Part of a small language model's weights.
Size: width 128, MLP 320 SwiGLU, vocabulary 7569.
Each number is 128 + 32 x the weight over its row's rms, rounded and kept within 0 to 255. Layers, rows and columns count from 0. The size above them is the row's rms in percent of the matrix's.

# layer 15 MLP up, 320x128, rms 0.17, rows 22-88, columns 0-31
size [111  95 112 100  97 106 101 100 105  98 109  88  96  95 101  94  97 104  99  95 102  98  85  96 112  95 101 101 100 105  92 101 104  94  97  98 116 103 109  95 101  99  90 103 103  89 104 112 101  99 100  95  98  96  97 104 113 102  92  94  95  98  99  95 100 110 107]
[[132 121 136 143 133 138 113 144 137 153 143 126 144 163 165  94 169 182 149 107 149  72 144 110 151 148 148  95 131  95 155 122]
 [151 108 105 122 119 183  57 127 115 123 120 148 142 152 155 144  82 143  91 200  84 159  95  64 104 150 142  97 103 151 141 116]
 [114 103 189 165 138 144  84 130 181  59 114  86 139 163  63 149 154  69 156 161 143 129 165 158 164 154 115 167  92  84 121 137]
 [103  94 108  68 105 166 127 146 198  64 118 146 118 110 144 145 125 164 133 154 112 147  94 108 113 113  91  93 147 134 123 112]
 [134 131 165 184 146 142 114 183 130  91 146 131  99  90 117 212 102 103 157 183 133 160 108 145 157 122  86 141  71 101 171 129]
 [144 144  98 133  93 139 127 106 149 118  66 151  89 101 160 114 147 102 125 155  94 101 126 139 134 157  76 161 116 120  75  79]
 [103 189 112  71 165 140  81 131 126  66 144 126 144 174 137 137 141  86 128 137 146 114 121  95 148 110 140  52 139 141 171 117]
 [ 56 172 132 121 115 145 140 122 123 163 140  95 135  64 168 146  51 117 114 114 110 137 126  95 169 116 135  73 126 141 133 142]
 [139 135 145 174 171 185 103 143 122 129 131 132 110 133 118 135 158  59 170 160 127  48 147 115 140 145 142 197 106 117 178 135]
 [120 129 142  77 137 139 120  86 136 118 128 107 140 143  94 150  73 108  55 197 156  87 139 115 148 135  44 130  93 185 139  86]
 [179 145 145 127 129 177 114 177 157 167 174 139 131 118 180 138 105 158 105 129 142 101 143 141  77 156 155  86 142 126 131 122]
 [130 110 123 106  86 179 138 149 130  83  91  73 166 151 109 169 133 100 140 142 120 112 134 131 117 117  73 135 139  81 148 146]
 [110 166 138  79 116  94 164 139 108  82 149  93  91 135 121 128 147 137 148  87 118 190  92 123 150 160 151 109  99 148 124  48]
 [ 86 134 179 172 112  89 130 127 162 147 189 158 107  69 167 110  64 143  77 103 159 160 125 109 126 112 114 120  85  42 135 155]
 [163 153 101 180 108 112 132 114  90  93 157 147 138 137 162  90  98 109  76 165 112 121 147 164 154 148 129 115 106 140 147  95]
 [151 114 120 130 104 137 134 118 164 132 134 134 144  82  81 144 156 181  98 136 138  98 127 150 132 116 114 137 134 154  79 176]
 [118 131 168 143 153 124 102  80 130 156 119 191  90  82 176 129 137 109 139 183 149 123 127 150 113 175 150 162  95  98 125  98]
 [149 152 117 119 138 156  94 152 141 103 140 162 132 101 114  86 154 164 123 134  97 106 101 183 121  44 131 144 116 124  96 160]
 [144 137 121 134 168 103 175 171  89 175 128  47 153 126 146 120 139 135 127 113  83 202 120  66 160 128 117 141 114 135 105 135]
 [127 173 127 138  76  85 189 124 181 124  73 142 124  68 118 164 133 124 111 136 162 148 119 150 101 105 171 139 162  86 143 195]
 [131 115 118 120 166  87 137  91  83 178 105 128 122 126 174 139 165 130 148 185 161 116  96 135 167  89  84 158  83  93 165 160]
 [150 166 164 143 101 138 119 112 178  55 130  83 155  49 107 138 118 122 157 137 183  83 183 151 138 120 162 148 115 130 100  89]
 [144 195 130 109 149 138 133 179  73 184 130  96 105  69  54  72 191 131  98 127 129 146 105 126 119 123 100 141  85 143 176 140]
 [123 153  81  92 116 147  94 135 138  99 115 115  64 104 138  80 144 152 134 111 179 167 129  84 166 100 121 154 154 151 163 148]
 [111 138  90  92 122 171 153 140 176 205 132 193  85  78 136 177 107 133  87 110 122  63 152 131 127 125  71 119 117 177 124  77]
 [119 135 135  64 152 128 160 142 147 144 101 148 141 121 103 139 154 105 135  83 144 113 139 137 163 134 103 155  78 139 171 125]
 [146 155 130 181 152 170 180 123 122 135 133 188 124 157 120 163 122 141 132 169 170 128 132 111 107 124 147  76 139 163 152 133]
 [ 89 103 167 104  43 132 114  77 105  63 169 161 128 139 133 122 144 104 127 144 153  47  97 112  79  83 127 155 133 156 159  51]
 [127 126 159  98  74 141 131 155 154  81 114  91 128 155 142  57 119 175 123 181 159 142 211 177 124 121 130 107 173 133  86 143]
 [129 177  90 115 163 119 134 111 100 123 116 122 146  99 198 151 159 139  73 193 112 200  98 113 114 110 153 165  91 152 103 139]
 [133 146  89 137 137 111  82 119 108  93 153 113 153 116  95 100 138 149 121 134  88 101 107 133  84 173 132 103 146 146 160 153]
 [141 146 116 142 176 115 142  86 145 180  98 126 154 178 125 115  99 166 109 128 128 135 165  79  83 141 112 189 149 124 147 138]
 [147 150 135 142 115 118 108 103 131 148 124 126 204 169  64  86 108 150 116 128  70  80  91 181 151 170 107 124  92 102 116 171]
 [138 150 127 119  81 199 184 140  56 110  94 162 163 167 107  89  97  98 148 115  77 125 107 105 191 170 102 104 134 182 117 113]
 [194 108 134 125  92 186   0 162 165 114 138 203  97 138 137 129 112 110 106 142  73 144 120  99  77 129 158 162 144 109 122  67]
 [ 78  68 116 143 131 127 154 101 135 132 136 119  87 122  96 130  88  67 228  68  80 154 127 100 109 111  93 108 198 171 157 151]
 [111 145 175 137 148 116 175 182 135 130  76 101 129  41 219  62 108 144 163 142 122 148 124 164 107 140 152 114 132 143 125 116]
 [189 141 162 155  43 167 172 109 127 126 113 120 129 158 133 132 183 134 154 104  93 159  86 143 180 157 154 136 133 144 171 130]
 [ 62 122 113 108 121 139 149  85 155 150  72 135 137 184 131 128 146 131 170 107 129 134 177  77  80  52  86  80 120 112  97 142]
 [171 122 119 120 105 174 157 151 132 133  77 186 139 170 171 161 118 170  79 120  86 108 150 143 177 110 128  68 153 142  97 116]
 [154  93 107 118 133  70 102 140 171  92 113 123 100 161 150 146 101 126 141 129  66 120 118 149 118 128 132 121 116 102 104 134]
 [ 86  84 132 163 151 148  73 119 131 199 153 108  92 120 107 100  51  96 159 148 147 134 130 150 140  54 145 163 116  84 145 173]
 [135  54 118 128 179 146  68 112 172 137 112 143  73 110  85 113  68 122 116 149 140 180 142 167 114  96 170 145  46  92 136  70]
 [167 183 167 136 127 101  93  97 135 132 164 106 119 139 155  89 103 138 113  81 141 105 100 121 152 168 165 166 128 102 110  92]
 [177 157 107  94  74 111  72 151 120 108 181  83 110  85 157 178 154 185 190  97 133 119 160 126 135 104 126 110 140 180 138 149]
 [108 111 141 141 132 146 181 169 133 108 172  98 184  93 117 107 113 169 161  95 104 118 172 169 125 132 126 157 186 127 126 133]
 [100 127 131 130 206 109  65 115 142 165  97  96  96 170 136 122 139  95 128 105 119  71 137 101 114 170 178 135  67 188 224 159]
 [113 122 130  87 122 135 171 171 154 145  86 134 133  85 141 161 115  62 123 126 175 153 127 153 100 112 177 170  93 149 129 145]
 [116 139  74 106 122 129  87 108 148 129 111 117 125 149 107 140  98 132 168 117 159 188  75 164  33  94 194 153  70 101  99  90]
 [ 93 143  93 155 110 172  76 120 158 146 125 113 156 140 117  92 143 179 102 186  93 153 112 108  74 133 135 162 201  67 118  97]
 [187 146 147 106 133 155 180 134 125 119 108 116 112 135 169 135 145 150 118 140 125 157 125  64 186  82 126 141 139 103 157 117]
 [100  98 134 141 112 135 111 155 100 125 158 103 121 134 100 123 180 141 104 205  75 154 141 151 104  74 104 161 159 198 110 132]
 [118 100 108 143 108  66 101 139 133 120 173  85 204 169 119 120 167 176 119 135 133 165  64 113 175 184 168 161 118  88 133  90]
 [139 111 162 121 125 145 175 103 118 134 102 142 127 146 129 169 100 145 167 136 124 229 144  62 114 135 108 118 141 118  67  72]
 [180 114 111 138 128 134 120 158 143 110 172 157 122  38 136 104 146 143  99 110 142 115 121 133 163 194 141  99 123  90 120 124]
 [124 117 135 137  93 132 100 174 102 148 137 180 116 162  38 151 139 175 139 144 110 104  77 159 142  94 153  75 183 124  97 102]
 [144 133 139 125 184  66 131  64 166 163 132 151 131  98 119 110 147 124 167 186 107 125 151  85  86 117 103 117 130 175 117 105]
 [130 128 165 111 145 122 141 134 143 101 143  78 143 135 101  94  79 111  89  94 131  87 177 126 116 158 183 103 132 155 113  86]
 [136 101 166 129 120 125 144 158  88 116 130 142 131 115 168  79 122 121 133 121  73 131 110 101 116 107  94 134 166 133  72 147]
 [124 131 126 128 141 159 134 120  84 169 121 198 106 108 104  80 178  97 146 151  93 134 105  65 159 105 135 130 150 121 182 139]
 [ 91 183 208 137 132 141 126 139 183  92 109 101 142  86 104 124  94 129 120 118 170 115 100  79  85  88 152 112 187 189 135 147]
 [156 114 136 143 146 110 145 182  55 151 185 127 182  58 119  80 144 121 148 141 128 185 126 194 102 148 114 112 115  97 101 103]
 [ 92 193 127 145 109  82 152  94 106 124 118  65  73 125 114 112 113 109 121 110  85  97  97 143 150  93 106  97 140 183 105 133]
 [158 162 118 172 140 126  54 147 167 133 150  96 104 156 139  63  99 129 158 106 119 170 152  96  96 106 132  77 148 121 101 123]
 [111 144  99 120 129 121 114 162 111  90 183 114 117 142 117 151 147 133  73 160 187 129 109 135  88 150 146 125 113 141 139 105]
 [145 100 119 136  94 116  79 116 139 190 170 115 194  89 136 137 131 149 121 104 116 155 134 103  67  53  88 156 113 127  81 124]
 [145 146 104 106 146 101 105 107 100 134  75 102 130 163 138 111 159  93 165 113 135 141 165 137  75 146 107 168  91  74 179 117]]
# layer 15 MLP down (transposed), 320x128, rms 0.0983, rows 22-88, columns 0-31
size [110  99 118 105 102 105  98  91 111 105 110  87  93  89 100  90  97 119  98 101 101  96  82  85 116  95 102 101 104 106  98  99 108  86  91  85 111  95 109  94 108  94  95  99  99  96 101 104  86 102  90  91  99  95  97 112 107  98  83  93  97 105  95  95 101 112  99]
[[140 112 101 144 145 100 103 145  71 172  94 158 105 163  89 120 123 169  88 117 170  92  80 116 130 172  75 126 115  72  67 144]
 [161  95 178  91 118 107  68 128 127 103 158 132 162 183 138 133 154 146 131  71 194  86 121  40 169 157 151 137 109 107  94 139]
 [140 113 130 117 121 128 174  87 118 153 138 116 214 145 116 128  92 149 117 126 117  78 106 177 164 146 103 117 152 196 118 136]
 [129  89 143 137 169 174 106  60 117 100  88  94 125 167 144 134  89  94 125  99 131 171 157 116 121 156 207 187 135 183 120 138]
 [138  69 136 121  79 133  69 108 208 152  92 147  78 146 131 109  76 141 134 169 123 108 136 184 122 106 139 138 129 153  44 191]
 [150 106 127  80 147 122 152 146 162 121 110 109 110 161  85 100 126 167 116  95 178 207 111  73 103  79 126 154 126 103 153 141]
 [121 131 103 171 149 105 161 146 113 116 141 170 162 119 108 135 106 224 149 131 123 152 124 155 132 107 140 161 110 149  91 173]
 [137 114 127  88 112 139 135 166 113 131 119 175 164  64 108 169 158 175 114 132 140 132 123 120 121 146  98  55 176 141  99 177]
 [144 112 133 119 133  52 171 172 134 171 127 108  68  98  88  83  53 111 121 121 136  86 112 119  88  91 194 126 172 118 150 101]
 [140  84 111 119 132 185 130 125 178 134  98 141 153 155 169 141 142  98 148  93 148 164 108 176 100  79 162 118 168 161  81 185]
 [190 126 156 187 116 170 118 108 149 138 126 104 140 101 102 128 169 150 122  90  93 150 124  88 116 131 106 156 103 107 166 125]
 [107 137  83 100 147 145  87 124 115 136 111 107 140 174  77 191 180 138 133 119 132 108 136  97 110 109 121 184 128 134  84 166]
 [118  73  77 131 129 136 171 135 143 119 169  89 140 104 109  87 104  89 130 130 126 107 129 155 124  98 124  93  60 124 133  99]
 [142 151 149 189 129  52 111 203 111 130 122 114 127 129 122 124 151 203 110 147 118 123 133 182 119 175 116 176 148 127  92  91]
 [ 99 135 203 101 107 133  97 114 167 125 166 140 114 150 133 127 109 133 168 153  69 151 178  63 134  48 150 122 153 128 167 169]
 [ 99 183 118 109  98 103  98 118 148  76 117  97 125  68 123 129 126  97 107 108 142 145 157  63 132  70 119 110  92  85 159 135]
 [103  82 133  78 106 107 171  92 119 198 146  68  72 126  96 102 164  83 106 112  73 160 160 123 161 103 105 118 103 164 134 125]
 [101 121 175  72 159 124  86 112 161 187  95 118 113 153 187 145 167 157 107 115 126 118 106  87 117 175 162 102  98 126  93 117]
 [188 164 176  67  82 127 137 159 224  72 130 176 166 146  52 148 107 112 156 134 167 124 131 189 154 181 136 105 154 141 102 158]
 [104 171 138 119 171 182 139 136 153 169 154  65 141 107 139 142 120 176  86 159  92 126 128  95 128 130 101 215 135 134 144 119]
 [143 121  61 112 106 157 113 112 115  75 185 100 159  95 105 156 158 181 129 138 106  90 117 109 127 169 109 175 143 108 182 143]
 [ 70  48  96  91  85 102 126 134 153 117  91 130 114 149  61 132  93 118 110 137 103 151 125 151 162 174 129 162 141 111  52  86]
 [128 133 100 160 143 133 135  90  85  72 130 140 179 155 161 173  64 132 163 158 162 111 176 130 139 173 172 122 125  86 133 155]
 [125 128 157 182 138 137  96 111 126  86 133 152 119  71 128 128 127 113  54 119 154 150 144 197  91 168 136 163 119 116 108 116]
 [162 103 119 119 120 116 183 142 113 128 109 148 164 133 195 187 102 154  57 114 122  99 185 172 162  92 135  60 162 123 156 122]
 [ 48 103 118 126 110  82 148 124 128 120 139 154 144 140 149 136 102  95 123  85  95 105 115 162 171  97  83 143 126 155 125 142]
 [135 114 131 131 162 143 201 166 118 136 148  85 122 198 118  98 133 117 102 146  94 123 139 142 145 138  67 180  99 146 149 130]
 [ 64 130 124 130 134 111 127 148 157 144 135 151  73 164 103 128 174 109 147 142 152 122 115  35 123 112  83  93 109 114 119 138]
 [149 109 164 130 112 127  72  98 140 111 108 167 117 124 118 129 144 138 109 125  62 113 146 105 125 111 181 187 102 135 143 122]
 [162 152 118 177  71 103 105 112 130 110 143 122 132  76 185  72  98 174 114  80  93 153  80 108 100 183 111 134 181 121 103 134]
 [146 101 141 174 182 134 194 108 117 161 138  88 117 154 106 109 109  99 139  95 162 132 123 125  71 148 128 101 157 151 139 139]
 [141 173 133 142 147  94 130  79 103 112 126  99 125  80 144 167 150 140 143 193 149 136 119 104 165 109  73 126  66  71 160 146]
 [ 75 107 100 180 132 165 110 153 143 174 151 101 106  97 167  98 150 127 139 114 110 141 108  94 116 187 118 104 154 163 117 141]
 [199 131 165 127  68 102 151 164  59 132 138 182 171 129 167 113 164 131 131  97 120 121 108 167 154  86 150 164 145 143 123  81]
 [111  54  93 132  89 156 124  99 179 166 108 160 134 100 182 159 187 108 178 109 120 120 113 144 102 170 161 112 116 124 132 129]
 [152 158  67 134 131 165 102 105 117  88 144 181  99 121 124 155  98 107 171 115  89 105 160 139  91  77 172 138 103 120 157 135]
 [114 117 118 144 128  89  79  78 124 156 140 154 174 198 137 106 128 125  92  97 146 148  70 126 145 178 160 140 128 103 175  96]
 [ 60 120 115 103 100 183  96  91 102 151 188 147 135 165 121  64 129  70 186 144 125 126 177 140 152 128 126 116  87 122 115 176]
 [ 82 159  91 142 107  97 110  79 154 165  85 128 112 138 126  78 147 154 109 138 142 124  98 108 155 211  68 108 127 159  92 126]
 [121 142 113 129 146 104  77 103 176 127 127 126 127 127  64 156 111 210 157 162  94 157 156 133  60 215  75  85 136 100 102 108]
 [ 89 103  99 116  76 110  82 121 112 133 122 143 110 120 109 161 109  46 151 147 101 105 119 157 133 176 112 130 127 168  91  59]
 [172 146 106  91 121 102 184 143 130 148 133 136 181 147 175 159 126 100  77 128  80 178  97 117  78 149 125 152 155 104 120 109]
 [131 183 235  91 164  93 147 142 160 142 192 143 142 160 120  71  85 110  86 124 135 109  98  97 172 182 135 171 105  98 140 135]
 [138  63  97 173  82 182 129 111  75 143 142  84 109 192 111 190  85 117 125 102 142 110 106 130  89 127 152 140 169 179 155 155]
 [132 151  96 122 173 113 145  97 110  83  98 125 119 169 104  96 126 109 116 112 110 132 197 148  94 133 151 150  88  98 139 149]
 [145 130 127 160 198 140 150 110 197  64 169 168 137 116 136 155 158 140 118 154 102 141  90 142 120  87 149 125 155 138 114 196]
 [148 104 206 152  97  71  80  96 142 172 156  90 172 137  87 125 168 110 139 161  96 100 107 144  73  75 118 114 116 145 114 108]
 [122 152 100  90  81 154 116 171 125 133 152 121 124 129 104  98 112 183 138  97 211 109 124 157  96 109 118 105  88 111 110 128]
 [102 141  92 161  73 122  94 117 106 161  92 145 123  93 131 164 116  94  77 157 163 107 167 133 140  93 124 150  88 160 154 123]
 [123 127 140  68 111 149 151 150 135 117 106 127 180 143 161 157 142 131  98 143 187 150 154 112 129 150 127  97 138 124 187 130]
 [139 148  68  98 149 102 164 136  88 151 130 174 119 154 144  96 115  94 133 152 157  62 128 137  48  93 110  87 208 111 107 142]
 [153 104 142 172 108 124 155 143 112 163 134 168  86 115 161  89 100 164 177 122 144 178  54 133 141 155  44 146  90 138 161  88]
 [168 156 100 115 189  99 101 113 108 153 169 144 100 123  97  45  83 112 143 148 100 122 139 131 108 119 113  85  96 135 186 159]
 [104 164  81 123 110 152 153 141  67 159 130 124 160 122 127 184 107  73 148 124 125 151 122 138  52  87 135 124 113 130 124  85]
 [162 123 109  79 123 132 177 133 142 146 149 159 100  62 127 150 137 131 118 114  87  80  82  57 188 123 221 106 119 137 126 136]
 [215 177  99  72 160 116 182  96 146 116 152  83 144 102  82 117  97 129 116  96  98 142  91  81 139  84 101 158 129 147 155 127]
 [105 143 124 124 132 107 210 127 113 114 141 136 110  41 150 122 145  66 103 127 123 152 179 113 145  65 103 168 159 127 175 140]
 [112  79 154 124 159  85  96 105 186 103 150 135 103 166 158 127  84 100 159 105 134 123 155 129 111 111 101 145 108 102 189 107]
 [ 71 136 108 112 167 172 128  89 149 125 133 122 173 125 117 164 133 157  82 110 141 110  81 107 165 173 144 149 120  82  97 129]
 [114 170 161 134 119 140 136 149 147 101 196 130 170 161 105  95  95 158 105 148 207 168 139 126 133 195 150  89 163 114 162 109]
 [122 130 132 132 121 137  81 173 141 134  73 117  94 143 162 145 172 150 164 119  71  80 108 130 131 137 135 167 115 145 126  94]
 [130 163 108 176 137  55 146 171  49 121 100 128 145 123 134  78 136 109 146 134 104 115 105 123 136 119 139 164 193 140 122 131]
 [ 95 141 103  79 120 109 135 127 157 131  74 111 141 115 141 124 157 179 193  57  74 141 151  93 160 113 130 108 117 138 184 135]
 [ 97 146 117  94 120 140 138 140  80 127  88 113 146  62 117 124 180 141 101 148  77 173 150 151 155 146 127 129 126 120  84 160]
 [199  93 146  88 115 139  89 125 178 125 138 137 122 170 152 150 172 138 140 113 109 147 175 102  74 150 170 111 108  88  88 131]
 [104 151 162  95 107 168 155  99 130 179 130 136  69 143 152  68  54 130 100 106 132 110 102  78 139 176 155 115 162 171 107 151]
 [128 129 127 127  83 139 143 138 116 111 154 148  99 131 155 132 176 180 118 120 113 152 137 159 124 218 115  85 151 124 113 171]]
# layer 15 MLP gate, 320x128, rms 0.174, rows 23-88, columns 0-31
size [ 94 102 105  93 110  92  87 118  98 108  78  95  95 107  94  89 119  97  88 102  99  78  93  99  95  95 104  98 123  93 106 110  86  93  87 115  98 106  87 106  99 100 100 102  90 100 109  91 105  96  97 104  96 105 102 108  94  90  99  92  96  99  94  88 105 100]
[[139 132  79 121 117  69 116 169 128  95 127 122 143 197 124  37 106 136 114 144 152 134 134 171 186 143 140  91 142 145 137  73]
 [ 92 139 134 103 100 136  98 135 115 118 133 117   7  97 105 142 101  89 110 169  67 149 138 101 145  84 143 113 122 105  96 111]
 [105 200 178 177 163  88 179 116 155  93 148  64 135 128 102 178 132 146 111  96 116 121  81 192 166 145 151 128 103  59  45 106]
 [127 108  95 143 169 112 131 208 133 123  92  94 102  75 127 174 119 155 165 128 111 101 141  74 101 126 138 178 165 118 136 120]
 [136 101 137 108  92 178 113 134 124 191 179 133 169 111  63 151  78 133  95  50 163 142 122 148 139 128 128 121  81 120 133 154]
 [ 95 134 112 137 113 124 129 177 120 187 116 197  82 172  97 146 118 108 133 117 138  73 141 166 101 118 162  79 175 197 110 182]
 [ 88 129 144 154  84 103 121 164 207 150 122 128 159 185 129 142  77  67 169 147 105 147  80 159 130 140 111  96  94 137 163 112]
 [141 146 178 140  73 138 151 106  99  81 114  80  96 134  93 114 151 182 104  99  82 118 141 122 163  80  56  67  64 123 107 159]
 [100 186  86 131  86 101 114 185 155 144 147 120 139 127 156  84 127 162 139 115 151 124 143 191 133 145 141 114 157 130 122 161]
 [102 100 121 150 124 108  47 103 201 220 112 119 119  58 106 151 122 190 122  97 145 108 122 122 151  97 118 177  95 142  90 154]
 [195  68 159 113 120 123 126  98 166 185 138 156 122 141 144 114  98 102 129 144 145 123 166 129  93  77 125  99 155 116  96  94]
 [110 124 100  75 126 122  92  90 143 111 132 163 116 111  73 153 182 117 159 122 103 187 130 101 172 174  78 144 101 137  97 115]
 [134 179 136 131 123  78  91 151 154 160 133  88 122 100 130 119 176 144 145 120 150  82  71 127 112 119 156 104 125 151 120 145]
 [164 121  82 176 140 124 106  58 135 146 149 170  77 110 120  42 157 175 145 167 131 125 145  89 160 158 144 103 158 187  86 125]
 [120 138 182  92 103 121 182 177 136  88 155 175 123  92 166 158 208  82  68 110 141 111 146  57 127 107 147 109 144 146 129 127]
 [ 94  92 171 111 186 115 115 116 126  77 155 208 107 151 139 108  76 143 136 120 117 134 143 132  95  99 157 138 119  46 161 135]
 [169 108 133 110 115 121 116 167 170 127  91 131 138 130 122 148 163 192  97 101  89 102 165 103 167 182 133 134  92  93  75 120]
 [172  90 117 167  98 133  86 148 154 101 142 184 100 135  76 129 193 129 183 112  90 169 130 116 163 137 135 154 141 101 103 165]
 [151  60 106 138 123  96 133 154 216 187  97 108 100  82  90 110 108 118 136 121 164 113  95  93 103  81 116 114 108 167  98 182]
 [ 79  50 150 110  99 117 120 124 165 172  98 167 124 136 102  65  93 172 113 145 138 152 155  82  98 173 135 121 129 115  71 128]
 [144  35 100  87 154 120 117 114 179 157 164 164 102 202 132 116 144 140 165  58 121 113 106 137  86  84 119 130 108 145 102 160]
 [142 182 157 119 172 119 159 128 128 103 149  69 126 117  97 116 182  79 100  74 122 103 151 143  97  47  92 129  99 158 138 161]
 [150  96 147  98 100 101 132 103 146 154 152  82 129 105 101  60 125 139 135 121 163 150 100 145 137 124  78 118  72 125 198 140]
 [122 181 146 116  99  90 172 128 146  99 160  72 153 138 129 104 106 146 118 146 109 120 160  67 127 116 147 128 100  46 140 168]
 [170 136 138  74  92 100 112 173 142 104 166 144 118 127 104 158 156 156 101 152 156 139  98  99 150 145 171 169  48 133  99 104]
 [160 131 149 110 156 184 117 125 115  72 109 163  93 158 139 167 167 131  94 140 130 138  88 154 131 141 107  90 126 108 125 131]
 [110  94  93  82  67 115  91 126 222 126  79 110  98 153  96 163 168 191 136 146 173 106 134 167 113 139  84 102  65 130 116 135]
 [ 96 113 133  82 114 107 176 164 143  89 133 112  95  80  80  88 125 129  86 113 136  97 126 145 139 169 115 137 154  98 146 141]
 [133 151 184  79 145 164 143 120 185 134  86 144  92 142 150 181 190 125 159 120 143 100 113 142 169 135  89 109 137 111 155  99]
 [117  95  96 156 129 112 129 129 160 165  58  60  63  94 115 160 174 116  96 141 126  98 131  72 118 131 142 167 132 196 157 139]
 [170 152 134 125 113 116 110 149 141 106 132 157 123 108 120 101 173 127 104  48  93 100 168 137  80 125 169 117  84 113 117  90]
 [129 124 152 108 115 124 136 199  61 142  69 142  57  98  98 119 157 164 152 103 138  82  66 117 187 144 101 159  39 111 194 128]
 [124 133  87 101 126 115 108 130  88 128 162 177  87 112 184 131 153 170  82 157 123  64 162 150 130 138 153 120 162 142 179 179]
 [156 111 157 147 156  65 101 115 100 156 163 189  44 179 104 127 119 127 103 102  97 154 136 129  69 161 125 172 126  64  87 158]
 [ 51 127 140 124 100 141 101 113 102 134 153  81 164 179 137  63 112 139 151 119 126 132  60 152  99 197 120 121 100 130 139 174]
 [140 146 166 156 103 124 127 139 129 138 128 178  71 115 139  61  77 138  86 123 132 116  66  91 145 115 114 141  74 163 115  89]
 [171  80 113 170 163  37 206  87 142  88 102 104  97 137 105 152 136 149  80 105 110 149  74 156 133 155 178 142  81 103 107 178]
 [114 163 127 153 129  99 110 111 117 169 145 137 126 125 177 138 155 107 158 206  68 110  99  48 147  97 151 110 126  66 158 122]
 [132 114 144  72 153 120 179 113 156 136  66 157 104 153 115 147 117 155  81 145  90 112 142  89 115  60 172 114 106 130  96  92]
 [168  70 116 158 133 157 100 153 109  76 135  94  70 107 128 154 139 132 187  55  89 171 162 143 138 154 137 154 134 116 121 145]
 [162 185 182 127 102 147  85 101  95 122 126  92  99 184  66 191 158 176  78 133 146 151 155 104 165 176 120 129 167 108 146 128]
 [136 101  91  74 131 167 113 158 145  61  72  98 101  50 139 131 108 189  92  97  76  99 120  85  69 144 135 124  98 105 109 130]
 [147 125 166 123 115 155 131 129 125 122 158 102 109 136  94 113  89 103 147 125 117 105  55 119 105 100  95 134  88 116 171 179]
 [100 121 148 142 126 115  98 124 129  86 160 163 127  67 124 145 153 122 181 131 135 154 161  93 141 105 139 128 185 161 147 116]
 [151 147  96 130  78  73 144 180 161 125 166 103 182 126 121  73 108  98 105 180 184 111 138 154 123 115 141 105 140  82 123  93]
 [155  67 166 117 145 112 155 142 180 138 142  58  82  85  59 105 137 176 115  87 139 126 159 154 147 156 132 142 147 115  80 157]
 [143 127 138  81  71  86 141 135 127 105 155 120  99 102 159 132 122 116 166  70 103 218 150 192 162 159 141 136 141 159 133 119]
 [139 100 123 117 140 101 113 133  92 160 159 159 187 130 100 129 138 122  68  98 185 102  99  94 157 104 138 135 110 146  82 140]
 [100 185  97 124 112 123 128 135 147 179 148 155 119 183  64 143 148 193  83 157  98 131 113  88 146 107 111  66  97  82 149 127]
 [ 98 136 126 119 104 127 152 124 119 119 119 105  58 206 107 110 144 171 115 115  70 181  71  77 175 143 113 149  55  96  82 188]
 [160 191 196 179 169 115 139 153 159 157 130 141 129 137 133  93 172 135 125 125 141  77 164 117  96  70 149 125 152 167 119  46]
 [119 197 182  94 202 157 186 161 114 151 122 127 138 101 104 141 153 148  93 111 120  91 141 144  97  83 130 124 144 124 135 105]
 [149  92  98  87 158 117 208  96  97  95 181  95 126 138 155 157 154  86 187 140 125  81 140 145 114 166 132 138  87 111 137 108]
 [ 92 159 105 186 102 110 172 181  95  88  95  82 183 127 117 110 127 105  82 131 116 153 137 146 111 128 179 129 131 186 136 159]
 [ 56 100 169 119 161 138 138 120 101  99  92 148 159 127 160 115 121 135 179 138 139 111 116  92 125 154 133 129 170  92 110 146]
 [ 99  88 149 141  78 163  84 100 164 137  89 170 114 110 149 152 156 124 126 108 164 129 125  92 146 118  80  54 124 129 140  95]
 [144 104 115  84 162 141 151  64 110 139 150 172 110 140 152 128 141 157 162 112 215 121 149  74 187 114 106 123  92  71 148 170]
 [154 130 139 171 103 137 166 158 151 175  68 163 111 167 154  92 146  83  86  72 115 126 122  81 109 171 132  71 120 140 111 116]
 [122 112 139 110 199 169 152 133 116 135  92  94 166 111 178 110  81 120 131 127 159 156 119 145 126 173  95 181  63 108 141  88]
 [127  73 154 188 100 158 132  88 117 110 119 207 170 108 108 121 104 136 124 105 168 137  87 103  77 101 144 109 138 150 106  84]
 [158  86 164 174 121 137  79 158 117 142 152 106 139 124  99 191  82 117 147 166 146 178 180 118 124 129 134 140  71 107 116  91]
 [154 129 127 137 198  46 136 152 119 185 159 127 153 142  71 172 124 112 147 172 139 143 140 125 126 202 146 132 132  85 108 151]
 [165  93  74 149 106 141 167  83 125 135 148 113 118 123  81 138 146 125 157 107  96 150 129 101 142 164  76 125 181 136  61 157]
 [125 191 102 143 120  87 169 128 169 158 120 170  88 105 122 137 162  71 113 147 109 111 129 117 124 125  92 134 161 102  84 110]
 [156 164 146 162 140  93 124 113 199 118  94  91 107 152 112 129 124  54 121 151 145  68 132 112 109 196 101 120 156  82  73 157]
 [184 121 172 113 155 123 168 172 141 179 119 127 139 104 107  46 149 109 136 109 152 175 178 155 123 126  73 137 150 102 189 110]]